{"n_layer": 15, "d_model": 256, "n_head": 8, "n_kv_head": 2, "head_dim": 32, "d_mlp": 512, "vocab_size": 11359, "activation": "swiglu", "norm": "rmsnorm", "norm_place": "pre", "norm_eps": 1e-06, "positions": "rope", "rope_base": 10000.0, "rope_fraction": 0.75, "qk_norm": true, "attn_scale": 0.177, "bias": "none", "tie_embeddings": false, "parallel_block": false, "init": "normal", "init_std_qkv": 0.0195, "init_std_o": 0.0195, "init_std_up": 0.0195, "init_std_down": 0.0, "optimizer": "muon_variant", "lr": 0.00177, "lr_mult_qkv": 0.7, "lr_mult_down": 1.5, "beta1": 0.9, "lr_head": 0.00415, "warmup_steps": 0, "schedule": "wsd", "decay_fraction": 1.0, "decay_shape": "linear", "final_lr_fraction": 0.05, "batch_tokens": [32768, 65536, 98304], "seq_len": 1024, "doc_mask": false, "train_tokens": 688200000, "steps": 11815, "dataset": "wikipedia_en"}
Each number is 128 + 32 x the weight over its row's rms, rounded and kept within 0 to 255. Layers, rows and columns count from 0. The size above them is the row's rms in percent of the matrix's.

# layer 6 MLP down (transposed), 512x256, rms 0.127, rows 51-59, columns 0-127
size [100 102 101  90  95 105  97  94  98]
[[129 144 158 152 197 111 206 150 122 124 116 116  24  93  92 170 162 132 123 145 127  83 104  83 133 137 104  96 145  69 158 124  94 122 116 108 131 122 123 126 107  84 207 125 194 134 139 101 133 138  86  52 144 142  88 128 109  79 165 100  98 160  99 137 117 149 136 214 140  73 119 144  94 113 133 101 110  96 180 139 119 167 134 101 142 105 150  67 194 104 110 137 113 186 127 115 123 130 109 136 199  86 116 132  95 132 127 156 147 121  95 116 163 117 160  95  90 159 121 112 150  72 161 123 114 128 112 131]
 [ 95 194 140  74 116 147 128 149 116 144 160 130  80  91 106 149 115 105 167 136 158 117 145 148 122 152  61 162 115 114 113 149 105  92 100 158 201 125 165 152 136 108 143 193 154 173 100 179 106 182 151 151 140 194  76 110 142  94 122 120 160 111 132 148 105 103 121 140 105 163 150  86 102 235 168 149  77 104 128 156 103 159  94  93 146  78 115 148 162 114  80 146 153  98 108 138 122 132 165 133 144 167 127  73 135 129 205 118 151 134 100 109 122 167  74 118 148 152 124 154 146  97 145  83 152 143 131 102]
 [147 120 101  76 116 125 135  61 136 114 110 123 158 160 132 147 160 136 135 182 126  89 152 133 107 128 115 150 113 153 164 126  85 135 126 106 135  57 183 133  52  73  35 111 129  85 137 142 158 112 158 149 161 184 110  88 124 109  83  94 106 106 143 144 139  86 147 127 149 176 103  83 105 123 179 131 174 134 127 177  97 141 121  55 108  96 129 117 155 186 148  94 183 145 145 115 178  93 151  78 138 186 139 137 120  94 109 127 123 165 136 190  70 112 207  92 121 117 123 110 130 160 129 103 108  86 149 120]
 [140 126  91 137  87 130 197 135 125 167 107 132 141 174 205 124 127 112 137 147 126 131 156 175 104 128  76 144 108 132 114  95  60 120 136  33  97 103 119 117 117 116 165 150 146 113 123  83 158 114 144 152 129 137 130  75 159 117  94 144 122 155 157  83 171 134  77 161 126 148 154 169 123  60 140  79 157 115 100 160 129 102 137 112 127 147 134 109 141 126  67 129 150  95 147 107  94 161 101 144 111 146  90 125 129  83 104  94 145  73 126 166 163  76 142 111  98 130 139 144 158 116 107 100 112 167 171  90]
 [185 156 190 121  49  80 154  75 126 136 156 158 135 125 170 134 217 105 159 193 106  95 155 135 140  95 179 140 108 119 147 149 138 123 136 170 130 170 119 155 187 143 127 120 166  97 142  59  68  80  82  93  90  73 129 135 160  93 107  70 143 136 136 107 136  91 121 155 145 100  47  79 138 153 128  84 124 158 107 127 131  56 114 156  91  83  92 127 138 141 136 145  98 189  99 148 135  65 176 167  92  87 100 157 131  92 112 129 146  76 165  94 136 220 110 159  70  61 135 124 173 145 129  97 101 153 211 101]
 [ 87 115 147 189 166 114 170 133 172 115 191 133 162 136 134 144 198 166  74 174 147 148 128 174 112 215  97  73 123 131  97 178 105 137 155 182 124  74 176 136 104 142 102 112 147 193 182 151 100 148 152 123 109 124 132  83 102 190 104 158 114 116 136 118  66 112 124 116 151 101 155 100 118 123 129 112  99 161 121 133 135 181 152 130 185 144 175 129 103 172 164 128 113 165 137  93 136 147 118 157 121 105  88 110  92 157  52 138 156  64 178 103 146 100 114  86 106 116  81 144 121 125 190 156 166  88 120  76]
 [157 115  97 138 134 126 115 158  91 173 123 167 102 128 118 197 147  96 151  98 167 142 131 117  65 107  60 151 151 134 179 109 146 124  91 145 102 110 118 130  99 118 112 181 140 148  96 101 109 115 162 164 126 183 106 175  66 134 139  86 133  74 102  99 112  84 136  98 164 152  95 131  80  96 115 144  89 142 136 159 115 175 169 147 112 158 145 166 116 201 130 145  97 106  60 158 113 125 191 125  75 135 140  83 115  12 126  93  73 127 150 132 160 177  87 122 157 167 179 134 157 134 121 133  58 142 105 144]
 [ 76 145  97 206 128 177 142 141 103 161  98 148 169 208 189 129 139 179 122 141 146 186 140 193 106 103 132 113 134 126 155 102 125 137 175  60 142 121 105 199 155  67 112  52  52 131 134 135 123 135  99 140 141 170 147 149 126 101 104 136 126 132  64 186  99 119 151 107 152 169 137 136 124 210 118 124 105 169  91  99 149 148 164 147 130  98 107 126 125 109 193 160 151 122  71  99 111 132 119 114 122  84 159 150 139 135 108 179 134 107 110 155 136 132 117 165 169 186 151  73 132  95 180 142 117 100 140 126]
 [139 132  66 124 104  86 126 147 150 125 131 199 110 182 163 176 120 167 112 152 167 131 143 165 134  79  68  86 130 159 128  80 176  96  72 120 120 155 183  73  94 124 162 184 153 135 134 120 125 168  97 143 100 115 135 121  92 102 125 164  87  89  87 145 114 105 121 126 182 113  98 171 142 186  62 127 120 164 142 128 129  83 117 125 103 135 178 102 115 116 122 108 146 145 124 111  74 177 160 159 132 116 111  95 130 111 149 116 115  94 121  79 138 171 120 118 115 110 138 150  59  89 115 187  63 141 128 146]]
# layer 6 MLP gate, 512x256, rms 0.0901, rows 52-59, columns 0-127
size [ 98 101  86  98 102 101  89  97]
[[143 194  84 119 133  95 107 100 130 110 118 157 178 157 166 100 120  91 143  86 103 119 135 117 125 156 132  21  99  97 149 176 150 140 114 153  54 228 149  83 146 140 125 134 153 111 128 140 175 115 174 155 146 153 105  92  76 141 132 165  79 116 151 101 115 142 122 112 187 113 132 170  61 131 154 118 118 107 137 140  92 120 166 125 152 130  85 151 193  75 168 112 123 127  83 135  87  95 117 162 101 132 156 135 131 165 114  90 154 116 115 166 133  95 187  82 149 151 155 129 204  91 119 108 108  93 110 180]
 [155 129 112 154  84  44 184 113 159 134 158 135  89 143 127 145 102 104 110 121 106 141 137 102 203 148 136  99  94 117  88 109  97 119 154 120 130 138 129 122 143  96 183  98  56 156 113 151  99 141 135 160 142  94 110 172 110 106 156 104 142 104 162  70 100 107 111  89 131 130 134  94 169  83 118 119 149  94  95 166 143 177  92  84 155 104 107 143  87  74 111 173  67 195  88 157  64  56 173 186 168 116 127 160  99  82 202 154 137 140 121 119 133 182 144 181 104 192 139 123 174 124 118  92 146 121 106 150]
 [ 98  99 114  84 109 144 171 146 178 122 146 154 137 177 220 132 144 137 119 105 108 130 163 123 136 103  81 125 150 111 128  97  50 106 135 190  61 143 117 116 101  69 126  99 134 136 110 152 132 118 171 158 128  79  81 104 150 128 139 159 134 109 176 112 161 109 134 163 161 155 164 170  88  53 107 172 141 147 129 151 105 126 112 125 145 121 145 116 157 151 181 105  93 119 105 113 147  96 100 101 130 150  76 132  70 110 164 118 181 134  57 128 180  86  83 110 141 115 187 147 161 160 105  91 133 130  86  97]
 [166 166 121 166 117 218 107 131 112 128 117 163  86 137 147 131  83 133 139 209 126  99 134  54 133  66  56  99 118 106 123  98 100 138 159 117 117 121 138  96  85 135 127 162 107 191 112 102  71  80 134 117 150 155 135 120  96 115 183  88  94 114  99 173 141 110 110 133 121 175 136 138 169  80 140 116  90  86 111 113 127 125 105 174 146  88 140 189 136 118  86 112  85 125  91 172  85  59  98 134 169  65 148  95 145 145  93  99  72 161 104 140  88  98 114  97 126 100 135 204 137  78 128 139 115 137 122 110]
 [172 128 137 158 103 116 204 138 108 146 131 132 154  92 134 176 105 133 162 147 171 107 160 180  99 127 129 165 154  94 131 174  92 153 103 157 159 126 131 120 147 213  75 146 141 103 129 113 159 143 138 147 181 125 139 154 140 109 122 134 119 131  59 113 141 145 157 105 155 155 132 101 180 147 131 141 128 133 130  94 144 105 124 133 137 126 130 127  69 107 174 154 114 173 137  78 122 137  52 143 104 103 147  72 118  88 159  91 138 168  88 172 181  87 167 137 153 137 119  98  97 139  96 155 116  56 207 167]
 [181 139 155 121 143 127 100 100 145  90 149  97 164 124  99 120 137 119 134 118  93 106 143  60  90 128  56 115  95  98 188 120 131 110  79 116  80 160 163 118  88 137 107 181 187  92  97 192 115 164 139 169 145 145  95  96  94 107  26  92 193 134 128 174 160 159  77 134  76 129  72 107 136 130 159 117 119 123  55 131 144 123 147 155  90 113 121 133 169 139 168 147 148 144  84 184 126 156 110 175  89 129 106 120  94 147 129 138 162 173 147 126 158 133 109 181 144 106  92 145  91 157 111 130 124 143 125 121]
 [ 73 118 140 120  71 116 147 177 131 189  82 136 109 103 140  96 188 144  99 108 172 102 119 110 131 127 126 145 109 159 127  83  62  87 144 116 207 164 140  89  83  96 147 123  70 126 133 104  79  49 168 104 152 132 112 143 106 125 110 100 125 112  97 115 151  92 126 114 114  88 125 151 136 175 110 151 155 171 149 129 118  89  84 125 146 111 154 176 131 114  95 101 129  93 175 176 151 170 174  77 140 131 193 201 147  38 123 187  80 168 164 164 152 167 120 133 137 159 102 137 100 164 150 103 107  65 155 128]
 [139 113 157 168 155 142  85 130 152 113 121  98 178 176  69 150 124 154 138 126 134 170  84 117 139 123 109 127  94 128 126 126 122 121  96  92 118  70  85 109 145  98  89  98 138 119 160  87  74 159 101 124 106 170 129 116 141 112 119 139 183 131  55 146 122 122 131 132 113 150 117 125  51 157 116  70  72 208 152 121 125 104 122 134 106  61 147 116  48  83  94 162 183 148 112 120  99 117 200  93  98 147 121 173 199 123 148 100 149 111 155 107 174 116 185 140 158 120 151 134 173  78 116  94  83 123 101  65]]
# layer 6 MLP up, 512x256, rms 0.0896, rows 52-59, columns 0-127
size [100 101  92  93 104  99  83 101]
[[125 100 149 191 149 155 145 101  86 127 142 172  95 152 110 115  93  63 121 122 111 156 113  23 131  69 150  53 149 179 119  85 158  96 189  68 149 151 130 126 118 128 120 119 123 121 136  94 122 122 130 109 126 185 148 145 149 136 125 175 170 152 162  94 114  89 116 170 128 128 126  91  87  57 117 167 101 125 110 159 123  90 141 122 116 134 152 145 186 171 157 107 138 170 175 154 121 151 103 123 144 153 192 134 138 167 140 153  92 174  72 158 135 135 119 134 158 168 172 153 169 119 151  92 100 154  86 132]
 [129 148  99  92  86 116 111  94 106  97  84  68 156  99 162 188 145 127 130  85 128 164  73  78 133 158 130 126  83 170 148 137 192 209 114 113 156 111  95  48 128 176 222 122 141  92 166 177 109 145 125 147 104 153  91 109  76 116 143 148 138 130 139  93 123  51 128 145 123 115 179  93 173 157 136 171  74 162  73  92 155 145 128 156 177 135 162 149 166 115 125 172 143 123  98 166 126 137 113  95 111 122 127 111 121  98  75  77 100  88 176  83 190 153 143 112 149  78 129 130  66 134 116 134 121 116 162 129]
 [ 95 112 107 143 106 118 183 173  92 133  76 104 145  92 127 124 125 121 114 146 145 115 153  90 127 138 182 150 155 134 165 153 212 128 113 104 158 123 154 129 170  74 148 185 164 145 153 120 201  95 108 181 110  73 162 164 130 192 144 151  84  60 199 209 123 163 111  89 174 120 134  75 111  91 114 127 151 132 178 106  97 135 128 157 154 141 155 180 132 128 169 146 122 203 132 104  96 153  92 164 101 149 127 117 109 152 142 158 128 106 126 154 193  89 161 117 127 160 149  69 154 141 116 151 142  93 100 130]
 [134 175 131 159  89 102 114 138 156 103  98  67  70  78 146 103 120 155 116 180  64  81 137 114 127 111 112 100  97  86  90 161 163 121 109 128 141 120 123 127 127 125 114  94  74 137 118  84 153 204 131 168 197 101 136 127 118  74 122  83 104 114 193 132 153  82 118 102 150 118 129 191 143 144 108 109 102 104 129 178 103 186 151 157  93 192 126 115 105 161 199 171  82 134 140 137  93 144 167  72  53 112  85 203 113 136 106 121 125  73 135 137 141  96 154 130 131 114 122 165 137 121 156 117 147 133 104 115]
 [122 101 120 175 189 160 125 186 137 147 109 110 137 145  88 112 142 162 167 128 127 186 112 136 163 102 110 182 144  85 115  86 158 111 115 150  86 108 144 117 102  75 109  34 156 119  98 137 152 129 174 150 103 118 120 157 162 124 101  99  96 138 148 120 106 130 141  77 128  77  92 145 117 113 141 114 137 140 134 155  81 146 206 131  62 144 177 154 153 160 124 182  74 165  86 172 110  94 151 171  88  99  61 101 159 113  98 142 140 112 154  80 167 125 113 159 131  96 151 132 128  85 135  94 144 193 138 118]
 [161 107 103  58 135  83 148  84 134 117 131 144 156 167 146 131 149  47  78 114 108 143 171 126 152 118 130 129 137  96 118 104 164 149 106 138 132 127 104 105 132 135 143 137 176  94 136 139 164 157 133 173 127 104 105 149 152  85 113 127 135 133 130 136 147  60 110 122 101  87  61 123 167 177 164  79 178  66 110 163 160 132 108 151  91 141  94 164 155 113 126 122 124 125  95 161 156 159 186 136  95 140 177 143 149 150 100 120 170 115 118 102 163 122 157 165  92 128  89 117 146 156  95 129 179 154 147  96]
 [154  89 140 158  81  63 144 128 133 125  72 112  43  60 137 142 143 143 106  64  93 179 119  26 127 156 180 157  78 142 154 136 133  95 151 128 117 115 130 105  90 124 120 120 170 142 104 108 127  91 166 164 110 110 207 178 114 106 117  96 177 137 143  74 136 169 163 137 146 140 129 153 162  86 159 145 110 162 128 183 150 143 107 154 131 145 137 147 100 133 166  94 134 134 158 124  99 138 194 156 155 148 149 169  90 132 164 114 125 119 128  90 139 126 181 164  84 113  75 157 162 131 130 111 114 136 107 121]
 [108  77 104 137 121 156 128 103 145  44 112 176 179 160 150  46 112 125 128 123 139 123 103 165 116 124 128 153 102 101  84  93 112 100 119 104 134 113 120 141 104  87 145 124 140 103 129 173 172 162 135 132 115  93 138 105 136 142 130 124 116 136 127 207 142 169 122 111 127 135 120 119 158 130 103  94 121 174  54 111  75 135 155 125 136 143 128 146 112 135 134 133 104 103 121  67 180 167 105 102 119  99 173 117  82 110 186 160 188 145  41 154  77 140 132 151 173 137 173  92 138  98  60 175 127 149 173 159]]